Part of a small language model's weights: 13 layers, rotary positions.
Each number is 128 + 24 x the weight over the matrix's rms, rounded and kept within 0 to 255. Layers, rows and columns count from 0. Numbers have three digits each.

# layer 2 MLP up, 256x128, rms 0.411, rows 214-255, columns 0-127
158182106131138115092174207126109103152163142129128145133147134179130152113150147079139127090113139117134100099160130172184167129130099145122146115110103179112124139145187114126142105120103128149114127169159157121166141169116138098125093107120114112097138121141170129143115118140146143111113129102122089146125093123112081141119189163157110115126165174126109128112125085164136164131096
164105128119110080117143198132131126122103108128111117127087117149149082102134135121105121121096121137171119121115116097154094137099179154130127180113130116153111165122123119086132161091130119154146099133102112124112142160124105129131202118150157139114121169136120135139127104196129168095133139137143146143135145126190148134169073085133130102174142167125175090137134137144144129153110
127120144133113103161132135114113151148150108158097127142139129138135118140097143109121119132142166121151138110130122148069140139104150148068132131117121135139108134132114167132128144089133181138137131141141164130116118098136147118113159126107141165071135086137150148139129135181131142132175089114137139112140153071089117140129157086106150153161166120120117110137134151122135118123100
095112142117133109086097141159150120099118130134135154133113093130152158146145092133125138140132161111108133143101126145141118136141171107149136119157161100173122129157081117101142114176104104136135156134104130130086120122147174141129101127129145148159091115176108134140128105107131115142094147109107132202132126191149157111114115141142126055122147168092141127132132163107113124135167
177120112118154122166137147155136126109128129108169129175114136134187164135160132126160154109091179129107127127164149200146108143104152132128116146122120063140100121173125139128151160079121104136141092170121133156136128145127161133156116136111137131124142126099120066099132117094135094117112089165117120102160092119107152123158154100122124106075148174133123126159203103112123122127155
126145136148146113144120092158183080122135126104148114131094146135143128117137156139151090135116130118113118103114138113155178124155146092095150101127148143162130099118110124119149119160162137090153121094113122109089132125111128149135140119114115128173129087079149154124128130130159172091116141120151145152161147103163153111130106135192132156123173174129129169144158115103139167121148
156121166159094153148188105145119122120121116121119118104133104149090110104120093118167146134127038128150124100126095043121169152096105141124104116118101108115148141103138107122105111129166147118167131129123148120155138131124122124130128125140114116103160139124129092162147136136138174114173133133143127111124142112139128128139153091130161083137075081145138099112160120120123141074095
155125135137134132084154140164112129115135086179151073107111172138101127117138109132128166135076173106140164112095117108123149116087154095103133116173144148146163082177165133132116168129097122122179141170090105161107135095129149127171108124105119145121111105143139132130130159139124118149159115107100115143087072142082146095134136153155172108082140114128172104130161146130112151122134
073172117093072086105114151131146136089124123130145145109158112140095127155110118081096150164139164127087138115098138101123113110084166112112102135135136110151133136115089186139148095149170146132136137120110132123124120099113131136131168142130125143143143145149103127111127125124132136063119115121131151108141079087124108115134120132061129129123166145138129143159110103141115143136116
137110103129148177137131135135123141121129107131153153113115189116151125138119111124109130132146130135124143159125132142168145138137130130111159122122087114128136136122090120138104123103084120144106085094102115102102109113124129101096122112165123126145134161130181102125113157119105070059120081097107095117130162119132110120056097136114130107143126147160180102136120154105112100154113
133103141150126126087103117129154162137139153150091142115118132150162137176155145091109148133119110146140087148128136140179084149150095092141140110152138132136145169157123112144148133123120120137165115092098108095084113142143108154110106113168123121152163122113137155106083137084145137099097099149186128125116125084168080121135108152125119127104104123177113148118096128148090117110127
121131158137121135163076136104109131121133120097131110146121152140132110111135126104160131119126127145131082126122131161158129110107124102137115130137113138159152123092155145138131096095097166127141110128144130133121127122124100081125141123168109117146110117139134134192119152126152105113115087154128151129112149150118102096109106130126112092090105167103170147120099118116133135134136
132078100153130109140146134131120184147122144112142155119113141104108131089145140136104138146163130176112097078158119125187122107129160137125114111129122127179062158130153113145114125138140101132134140122097179090102147106129112134133170098165093106104087124101157123132117135108115127142090138127143158098118110127172128116156129138134151113147150121126168124099136148144134131089145
145129174134095112103150142135123123107128168132153185093119092146097121102133115112091108133172095140110099146082174145159106125118082114131141135108120109168148084099117140085155141145125117112148140156140090100141096119142107085114123159091134120147120162129120108157142102145123133086163068153125114128119128113141129180156151130123157123136116117127151100078103151137113153100126
146110168106133161150103174122113116141130121130118159142063096133159091106162153087101079079104151120128134148137148145144149142142106127109097141135106143133172155128103159136116116112136110144123147105128069138085087152146110168133164182174120090132139111134152135199064156068159129126144120145154161130175167114108126121121094144136102132085135150129168100140119146100160153113099
178114120157119166093101116149159134131137147129124082132133149147157114115110124135151134113133146138057121149127116182103133135147123112117138124165130132137138156202115119134121156108106164116129132106135137146147132150123135145105124109117119161132173167124160128163119121162126107117121153142113120115160124110092138108105119109117156119109148115117146165186104129130101120132109
143129114142135146113157085109112141117113151137159156126141144117085140134126166101131141127143147138154107140156123139113092141127139116158091126072135114141119160133143109147145082156187176094110151128110159154151133109085120125094133124092125119125161138111092138180120097066147117130175099144104116144141099127171155116093123115145152100137109114148130165091076125150074089059099
149166159121086147127109123110161098174135146117136161126096155087091099162153170139131135158139142137110144125106163143129144111131168149113094113141052145132125118162166111142116126124147116136103134134117110162118140112134078090177114102155129122088122134129097126075158172117132122116147137116123124091137125140109118147145114154132164087140152150106121111119149091127108134140145
165182115152128123161110159091123123127139110160084154131115136127145156123146146125139104155139119124139133100140152117104080131118122100131144105104107129103139121097183150167131136135133101111084188137087118117114112144121113164141138135136134106133130123149136143132154130114172135155118128100164108121118130145084147114163092153109151120136194081129166137080142146126093173124098
151156132154109116135152141122114108142132092096115142118140150132123115120148143161165092108152130153123135129139134089142084166114103118093105118104098126166133106111169133165101189159091144127128134104110107097122090136124129117146146125181130094095133160119106157103107173120106110112096085117118092118123107102126130075142128157110153103140162117128104147149101129137164134125113
125103113152167132139097141089181141093081124149153122085088136117126153162116088143117155149103171164092097112110191163127191068128092107158163161136150118115095164166106170176163135141131082150148106104093129155085136136106130116142134130126107142127133134157103157117150168150138154160114117177109116172158124101101066144155120081134119118109075145108113083090151135100118151138174
082153145143123141128088083110168138136144156177138124134182114089100147135136136114109138145127108101107099108114119096137112124143095103121190118131130171125154175139126151156185112089144123143153142141141111104114139156137120100119119126125121142106149119082135124167166135156142149119115130121147096141128129147122118145105141128137106148130129127168153103156151105137155146133152
105107169093047129145163140136124148103166095160126137135123118107119150150126110102089109092151132130162174128135174142128102133142104118144105119118116123139090157119126134162112177117141104079152117104092147106109131103108146118134093120169137145136145131125150095130105146131078103127126127164117138138087130159122157126155142142107107129131105114129144121130157153106122146130114
118115148138105150146123153140135111161101197169078121120118134129144179111143099129140150128132135168136133102167128173151134119156149129075155110168167137151152099124107154145121100121096135130137138135138179126063118143138167130135103121104136118107099139169130131147151148096131158106070157172112109143142118111079114090148156104140094144166169142086127135088129123127143111124163
118139133103189133186128119147142108095122129136166082121171152137091107119111187146145161134120091123134074170147104155122141123104083115135118169092107135061155123084108104154103108151120112150135131147117097119121103132108119107144125128129123153146115177122128171126096132108116126139103163147097146133122150145135110117105121107113112166106123078106137092122151111126128180119133
080161093092106138132130126142114122160144154129138160148140098114116109176086169138162126137190124106108101114168148085114186099163125174148166148136136151114124128143133128128079126116140152157135155153121165116134139083110162097163107139087121099085117080140143109121144142104140152158124131122184116167122148170159103126114108103105129142154114155113144126139098139110124123172087
121123124108134103109087099137123134148105116129178148107156117144107132100160097129112107123095121161101104155115152135132148121128103103144125114110124134161123157124164159121115119141163120137105114140144106095139133133132142121133150120120104188137100109141112171105187122129120166108162159138175096168114090140124123135169124120153117117153103167096162126093123125109125136162135
101178149105075153140129125110120141110133135120144135118130134082155177120130134147141113160162086119081143109178130130116096109087074114130112126111099127172086133152129102142076121153144095102107109122132163108114146107124123081143117154083062147111101160126137126117109120098128156110106157128091098173178126157118141061123189131112088170159096127163138101145113130120143148090096
136107114147176109119136120154145118149152129185136161068134072141118172132188140137097141114101117123133175120125057150108111140108125118147108151148128139138109139143160162166115116117085154104102167115114129152121134126136135092121157140125096149102119166125128150125070075163139149113111092119082119134177153147123154162131097101141126133140104165150123112160128130128157157111124
159142115138115102138129117092142156142104104121120111145115138127125114108090121143136152125110114130112130129118152114096130109138119126114120131138122124171172127119127110141150149101153130100149154145102140154129140124133155075149126117159125163119100100147124128119173111157135107158145112099122103127107165144100122111155149120106112076108095162138118125096150127071144100113133
119165110118111134127115110127138117104116173155134113146083124104122104135067143141122131154121143147161162168133161148133141111108170183126131160151129126123131133149128110127150129114169156114151139137164096130137132130139108130126162125142151133122125145119160105128180130130107115115152127160110128078121147128103111088109131118148105161117111157105140095123120148120101128101119
111098086140137142154115126137143103153126141156124154098100134120160113132136140143153123125164117127131113114159109105134141172124112160137136152147121143133082123134123118116073138144091155144133140092103091117093130138121138132153151105122144129111121130098124159178067181111127127135151151153156102119067163110139082124168082139128160133188173129127133146127125139146124130131104
115129142124116149119117134156141125130126128164158122162129139100121120099149148109129114155150161117124123096116100137118094142145182132125154126135125160118116196131109124155115120128128145093101113102158149126102078137146100119125157117145130086158167135137135129119152151121162138096110162121106149129127128127104116113169097147102085115115125143152114152098124131100127182132124
118142123148135179086133117145140122137153121156126125110115110108144123150150152149148156118142136140114150116148116122100142078131131132127129124120142115114102113164129137132165110121114180109130126139088127106160107162093158102122109088124110091166153139190138144140088123123112122129151137121107161128133164129103128159107137154120117152127103121149156136166131106125092150134081
113130109144131119125127108099151099121158161118125129122117157140118145104122136126128179099151108197173087194132139159108149123107126099146076110139166178127110129126082137125154113125129147133164104083134129137139135106143115134103183172146138135091090139122176130151144151136124162115127127129111125109132128129168093068179089146157142115119140133157121083104139139115135154143144
129126103087127137148148101112163088144090088127170203120141118114119119140153093127118133115101155102144125066159153119132100134129107129158174090157139128126152099149098142118120167148123120151144095110090086147094107096136113152098119122128113158129119094136116147144155098136146131124120124141129148154153122154128130120104109161115129102124160133110068143101118103109109134140133
133137126126125099143128123120094167087125111125093136107146143110129177111153147124116138131122130121144089152106146151091152133112137123153133108146149118144188105164120162094142127117141130114169135133109182177139131179131115154111079125165082091143172112125105132144090132105108128140129108149119150127106078173110129126163132136159117106082105123144159156155147143107138120175103
152129107127147153120160109108159184175100138127149120156090094123095101138149105136152098114136136117125121076127155125121117141144136091113121123145153153111135124144135126119144130161188148132122093120135168136114165135105144159156098158151106118112118122127151103129148094100136103136124133132156127137108106125135125151165161161121158105086123113095145153116126125113125099164143
138156144096069130108127141120122123131154127100108143131142093105123121136132134118179144107136121147155116118154133105104132137190147148129127165114108124158135087142130131131095104110152161099142150134131101090127128148111064113083087134157101157160098115139132093128116120133119113114128083105141115090128173111121128103103106147132127150150149129128162116177114099146087132112170
052162106159093111168157085143108151113121173078123127120115135171113168119140103132142109138134088155153116158099138117092097100127113076136101151112098134122129162085116084098104113080169148108096103065178115106099153153136139180144118086132087144123157153111140144121120075065115114110127124150129097165156166105179133129154104139111102097143125105119179142115151163138166130131156
121108152097153124151115131114106165115109117172108133111104132125121179103120087154106118113149140165134137154119104181125090139136129138173093121112124073136122121148168129107173083111141152106146129138166116093114096103112170107154130115131103155163108114155088156155121105119120105094122090134160124151158113108110129112116145144122095162148119152068126130140110090146143087079150
124136149118153150138168134111160124168128120141151132089125137103126134173125135117114147160121124103114133090120184132110105125123174122141117123111147087120112098107140163145129110129148145112136094142097134129125142126120124110130118142114121134137147125160152150139147144156142121102095113145127146133163097116139102140115090124164066120106133127103123101158164087089108176157150